{
  "vocab_size": 16384,
  "tie_embeddings": false,
  "lr_mult_qkv": 0.4,
  "decay_fraction": 0.855,
  "batch_tokens": 32768
}
Each number is 50 + 15 x the weight over its row's rms, rounded and kept within 0 to 99. Layers, rows and columns count from 0. The size before them is the row's rms in percent of the matrix's.

# down: layer 10 MLP down (transposed), 320x128, rms 0.109, rows 139-147, columns 0-127
# gate: layer 10 MLP gate, 320x128, rms 0.118, rows 140-147, columns 0-127
# up: layer 10 MLP up, 320x128, rms 0.123, rows 140-147, columns 0-127
down139 098:92 48 53 61 34 64 22 48 61 54 44 27 38 63 09 49 67 53 71 38 49 46 38 72 74 40 44 58 73 89 70 49 52 51 41 38 54 49 64 43 62 48 22 69 57 25 60 48 45 61 40 65 50 39 46 53 41 64 45 64 63 49 46 67 81 86 58 64 59 25 52 45 35 61 64 52 65 42 46 33 71 27 25 56 40 43 63 37 22 54 39 55 59 74 41 62 73 53 63 38 23 30 43 50 55 85 47 37 68 28 45 51 55 51 45 44 57 54 31 46 61 49 58 49 35 42 69 61
gate140 102:46 56 30 22 46 45 49 43 56 44 53 51 63 57 54 67 55 44 59 40 49 36 40 78 64 84 62 48 55 49 48 37 29 45 52 63 60 52 48 75 51 55 39 51 72 64 46 59 58 44 54 56 46 40 76 69 36 49 49 96 20 39 48 31 57 37 44 48 53 56 32 48 50 21 56 56 00 22 27 53 58 81 34 49 39 53 56 62 44 54 59 81 41 66 49 59 34 77 59 27 23 63 58 59 38 51 55 62 44 31 07 39 48 41 45 52 40 54 51 68 42 81 55 60 71 41 41 37
up140 093:25 62 43 60 44 49 58 30 34 52 35 39 42 32 38 46 47 19 24 35 46 64 53 48 34 47 56 66 51 52 48 42 61 30 46 30 80 30 42 49 54 78 59 39 41 50 46 45 56 35 20 38 54 52 47 40 76 54 56 11 71 47 92 48 68 49 51 62 46 24 61 52 60 41 72 39 46 39 53 57 64 44 52 57 58 41 28 64 26 62 85 38 44 45 75 22 95 54 46 37 31 37 70 54 33 70 49 43 28 48 71 66 56 43 25 56 56 25 55 31 41 56 46 46 51 55 63 51
down140 094:60 53 51 59 45 71 45 39 42 26 56 34 54 78 40 56 38 41 57 26 71 46 47 47 37 56 55 57 65 58 52 61 43 50 46 67 42 41 55 63 67 57 59 47 54 44 35 39 69 42 43 66 61 58 50 71 40 73 37 43 67 23 58 47 65 18 27 70 79 28 35 56 35 79 23 16 86 61 55 44 77 34 57 32 70 54 70 41 49 67 50 43 52 68 53 41 27 51 44 52 34 27 68 31 38 57 58 54 75 77 45 86 21 49 47 61 53 60 51 61 55 58 66 72 76 28 57 42
gate141 100:22 46 59 39 45 62 62 71 73 55 66 46 48 44 25 47 46 68 61 43 51 73 52 82 44 88 63 56 42 73 47 48 39 48 66 68 47 60 34 54 50 69 63 55 51 38 45 41 66 23 61 18 47 55 48 39 32 68 38 89 36 55 64 60 29 38 48 57 41 46 70 56 59 73 36 43 56 46 47 48 51 43 63 28 21 79 60 53 63 59 62 65 46 60 38 39 68 37 47 92 39 43 33 33 42 41 34 48 39 67 16 52 34 52 32 47 21 64 78 49 48 49 49 57 66 63 38 72
up141 105:22 54 50 28 40 70 59 63 60 27 56 67 44 52 52 54 40 31 45 37 34 76 69 85 42 64 50 72 50 34 57 40 23 58 74 39 30 42 46 41 40 60 34 64 45 89 57 60 63 44 66 23 58 61 50 65 41 61 44 76 38 51 37 46 47 28 61 40 53 51 82 56 43 48 52 49 67 42 32 56 62 50 43 58 38 57 42 06 40 48 62 64 55 39 53 08 60 40 59 43 30 32 40 50 61 32 49 49 57 64 33 42 39 56 43 33 39 46 33 70 60 64 53 31 81 40 18 76
down141 096:47 59 34 30 47 52 47 39 37 56 17 50 63 59 43 25 13 65 38 46 43 34 43 27 32 37 61 38 74 41 76 40 17 67 39 49 45 47 70 65 33 35 42 52 48 50 45 46 75 38 17 45 65 50 46 58 62 28 38 19 56 56 50 49 38 34 48 70 50 30 56 68 60 53 79 70 62 43 38 22 18 43 63 38 33 38 54 60 61 38 53 54 49 58 43 50 58 46 42 52 52 68 62 42 76 26 47 45 71 17 45 69 60 70 55 63 94 45 44 34 68 39 56 45 39 38 49 56
gate142 090:17 46 63 52 58 64 64 54 31 39 54 62 59 35 65 68 50 43 42 40 63 52 61 70 41 50 60 28 13 18 37 74 37 25 55 39 52 49 55 58 64 43 21 33 40 56 47 48 54 55 35 55 37 48 36 68 44 53 40 60 46 58 46 25 21 47 50 48 40 37 99 58 53 66 40 41 47 29 35 43 48 67 62 68 55 77 23 57 57 73 72 18 81 37 72 36 52 44 59 58 64 68 32 46 63 59 45 53 58 74 57 63 43 64 38 66 48 62 59 73 65 48 45 22 49 67 41 54
up142 099:45 55 60 57 51 48 41 59 44 56 32 32 54 78 67 56 62 48 41 75 10 56 67 49 44 52 58 46 62 51 65 55 73 69 48 46 44 46 28 42 62 78 41 78 51 92 41 45 28 81 55 58 44 20 48 32 22 55 53 51 69 53 50 42 84 73 28 50 54 45 39 54 68 34 39 64 36 38 15 55 53 45 54 46 36 26 74 37 56 60 29 62 35 51 17 58 52 36 44 65 40 51 48 70 32 52 58 74 62 43 55 58 36 80 42 37 36 31 24 41 58 41 39 45 45 59 49 38
down142 098:59 62 16 59 50 62 68 43 59 40 56 54 52 51 38 64 54 54 55 63 60 56 73 45 71 54 40 46 42 54 43 37 52 37 15 22 29 70 43 45 53 55 36 40 68 62 68 51 52 90 71 46 61 79 49 39 73 39 62 49 66 38 64 62 58 50 54 59 32 56 23 22 39 38 24 37 70 64 38 68 25 66 45 78 47 66 48 69 22 37 46 65 18 50 52 49 46 44 51 70 72 28 62 70 50 50 50 31 65 62 61 35 57 44 58 49 32 48 80 48 68 45 38 64 75 49 76 72
gate143 100:53 35 52 72 28 55 45 28 26 41 16 54 83 66 46 52 59 64 55 44 73 27 35 37 44 29 42 49 45 38 49 44 56 48 35 67 43 34 43 30 77 54 25 63 58 60 39 34 42 47 28 62 26 38 35 61 66 42 33 66 40 61 52 46 55 61 55 27 28 60 53 55 41 62 51 07 65 57 37 36 95 71 30 42 45 61 52 42 47 77 56 63 73 60 73 56 63 63 66 25 56 55 66 39 52 34 43 54 46 51 67 52 46 46 47 32 53 43 65 52 07 65 37 45 42 69 41 42
up143 106:46 42 19 20 50 18 54 62 51 89 56 63 80 57 52 41 55 60 44 54 45 61 79 43 49 54 45 40 35 35 46 61 60 51 46 19 43 78 37 36 53 46 37 40 58 52 70 48 61 40 70 59 33 66 69 33 42 57 60 61 55 30 57 62 35 38 44 60 78 56 51 38 94 73 58 59 44 41 53 48 40 13 42 55 32 45 34 50 68 43 54 61 57 16 64 64 41 66 33 71 64 33 07 54 43 47 50 45 61 57 45 42 46 61 29 61 33 70 42 40 52 41 53 34 54 69 29 43
down143 113:62 60 75 41 67 30 62 70 53 50 49 85 68 78 26 55 73 52 62 51 88 57 54 25 47 62 68 68 44 46 81 57 66 48 36 54 63 53 12 47 67 58 57 56 73 31 66 54 48 72 51 32 61 38 44 48 81 54 41 46 48 54 44 56 56 35 61 52 51 48 37 41 48 52 47 47 42 47 79 35 38 66 57 41 48 51 56 45 39 14 73 50 56 65 82 50 58 61 72 43 46 49 27 55 55 40 39 58 15 59 41 29 32 61 71 49 58 48 20 31 49 21 55 51 49 48 42 80
gate144 107:24 01 56 83 29 63 72 69 31 33 62 48 40 37 49 69 47 39 55 51 61 49 59 49 30 77 45 63 75 88 54 68 45 56 59 50 60 21 54 66 58 52 49 41 62 68 51 80 27 43 40 19 72 28 44 46 36 42 35 46 56 65 55 50 59 44 58 21 73 58 57 22 46 62 49 58 42 49 45 56 53 62 45 63 39 23 39 68 50 39 82 57 56 68 43 63 54 42 35 52 39 77 49 60 47 45 37 53 32 62 51 46 21 59 39 56 63 39 72 50 40 34 59 55 29 49 62 61
up144 108:60 63 55 46 48 47 37 38 46 72 46 61 51 53 40 41 53 51 37 41 38 40 32 47 53 39 35 58 90 31 55 36 78 39 35 71 71 38 69 58 51 60 35 43 38 34 53 65 33 64 55 42 40 43 62 68 45 25 24 56 71 84 71 32 49 41 45 20 53 02 27 33 41 68 38 59 60 52 55 35 43 34 28 70 41 53 44 49 37 26 52 40 66 46 15 53 69 50 45 34 63 40 71 62 69 79 35 41 65 65 58 50 42 55 50 73 42 53 64 44 51 57 36 82 59 49 78 54
down144 109:42 33 46 64 41 43 88 57 31 49 54 49 48 64 63 53 26 57 71 63 44 56 31 47 68 30 60 32 64 48 57 45 54 65 62 42 47 61 39 65 38 57 41 55 63 54 77 41 42 63 63 59 61 62 63 60 32 29 48 56 45 58 17 23 46 56 70 69 62 69 73 60 55 59 28 62 41 47 51 63 22 55 39 67 70 56 46 62 63 50 61 48 37 40 40 56 53 70 69 96 39 62 68 70 86 07 44 51 56 84 54 21 34 37 57 37 45 36 55 72 51 48 48 39 35 71 46 41
gate145 100:42 56 33 61 63 64 61 60 53 61 23 35 35 48 39 74 66 54 56 19 53 64 43 47 25 55 26 59 43 56 59 44 52 62 40 69 46 57 42 41 53 43 57 51 20 80 53 79 59 49 47 44 60 60 55 64 10 49 72 52 51 29 69 59 54 27 77 40 65 53 48 58 47 49 61 37 08 50 33 61 45 64 56 50 43 74 47 83 32 73 46 57 34 62 25 50 77 45 51 58 38 42 64 67 58 73 23 55 50 39 59 55 43 35 21 54 39 67 58 83 76 62 27 35 39 50 47 53
up145 105:36 62 53 34 25 09 74 60 68 44 60 37 65 15 47 47 39 54 48 68 55 51 56 59 64 66 47 48 51 49 64 62 60 39 40 50 77 54 55 50 51 41 43 33 70 49 47 40 57 59 52 53 59 30 70 44 70 47 58 60 07 49 51 54 42 65 59 54 48 56 40 41 50 49 68 60 52 38 55 43 44 24 77 70 50 61 21 67 37 75 71 45 57 47 99 46 69 45 39 50 58 67 58 68 46 65 63 28 31 39 49 36 44 16 54 52 40 27 80 47 45 51 62 33 46 86 49 63
down145 109:72 65 44 69 72 49 49 57 53 69 44 57 79 85 57 61 63 29 40 45 50 49 50 49 37 55 37 87 60 46 62 47 62 32 20 40 38 60 60 56 55 81 85 65 54 40 49 52 20 40 33 57 77 58 63 56 35 45 32 55 50 36 70 36 59 26 30 28 41 44 30 41 48 72 53 44 33 76 41 65 52 60 44 10 47 54 39 64 52 70 29 38 46 65 64 32 47 46 56 60 38 48 45 41 60 77 23 62 66 63 47 29 50 73 82 53 55 48 40 63 48 44 43 45 47 53 19 43
gate146 089:58 45 61 65 58 62 64 40 71 61 31 50 48 54 33 62 67 60 64 57 81 38 27 62 35 64 43 42 46 27 49 66 35 52 37 80 26 56 35 58 78 21 38 52 67 40 29 27 56 60 32 72 28 81 54 48 51 55 50 24 49 34 34 26 46 45 24 52 46 61 66 21 48 70 53 17 52 39 58 55 35 47 21 44 23 80 64 36 55 62 41 48 47 61 65 79 41 47 67 61 55 62 49 43 54 51 33 68 56 50 47 41 56 47 67 50 32 53 72 54 42 65 36 30 29 72 48 29
up146 093:43 43 41 52 57 45 55 53 51 28 77 52 65 61 56 54 69 69 35 56 17 71 23 51 48 38 40 57 87 71 33 41 32 77 49 52 53 41 66 53 55 63 45 47 28 41 60 50 28 41 56 41 50 44 67 72 48 79 78 44 29 68 43 50 41 47 53 68 66 70 54 63 57 49 75 38 40 33 51 67 58 24 25 39 52 56 12 60 54 40 44 30 76 43 66 65 20 63 19 69 59 43 66 36 28 69 70 63 51 59 46 43 51 58 33 28 38 67 56 74 61 31 55 56 49 40 64 36
down146 088:00 46 50 51 32 40 41 49 52 58 37 52 48 35 61 58 55 43 72 51 64 27 30 46 61 24 44 39 36 49 56 48 72 40 41 44 58 58 31 58 50 19 79 53 48 51 52 29 32 49 35 56 57 49 40 38 43 52 38 54 46 46 60 50 22 71 63 39 56 19 37 82 47 42 37 50 42 66 42 33 39 45 53 42 69 60 51 56 50 60 37 57 45 50 44 76 61 25 65 73 52 46 64 62 50 57 41 48 85 44 61 10 81 57 16 62 48 30 52 64 61 49 86 49 57 49 35 64
gate147 106:20 50 39 22 24 32 59 67 51 36 66 34 72 57 68 63 55 49 63 54 62 43 51 68 42 56 58 50 65 30 55 41 49 22 27 49 57 58 55 41 62 64 31 44 69 67 54 22 65 61 46 42 51 33 62 62 56 69 55 24 44 42 22 45 46 40 48 56 42 25 42 50 36 65 49 41 24 51 51 63 60 39 38 41 50 33 32 42 17 59 60 46 52 48 52 85 34 56 61 34 55 71 33 51 29 46 92 77 48 61 65 42 40 31 35 30 39 35 42 73 55 47 43 74 63 20 80 37
up147 112:53 58 50 62 39 72 99 53 53 49 20 51 75 43 63 47 66 54 42 30 89 20 48 45 35 57 62 54 54 49 29 71 57 51 45 51 32 77 52 51 67 33 72 75 74 41 50 25 56 82 30 31 61 69 47 52 40 61 55 49 42 61 45 38 48 35 59 62 35 60 56 59 33 52 61 62 76 69 39 43 61 46 46 64 59 46 28 32 52 60 39 29 51 57 51 28 31 38 60 20 32 57 46 68 46 51 42 58 69 72 50 38 58 65 60 34 63 37 62 44 63 77 54 35 38 27 72 52
down147 107:14 56 48 44 69 58 68 46 55 48 65 49 22 47 28 32 79 84 35 55 44 28 55 23 47 59 49 72 39 32 62 37 30 68 77 49 38 60 59 32 62 47 40 43 43 53 67 58 84 34 51 81 60 65 29 50 58 41 52 39 75 44 53 46 76 30 53 40 37 53 73 73 83 55 49 57 55 69 33 40 44 29 31 69 56 46 64 63 53 54 51 74 39 37 41 40 50 50 42 67 63 45 38 63 40 59 55 62 61 54 68 98 82 49 39 54 36 34 53 53 57 53 41 44 51 47 46 35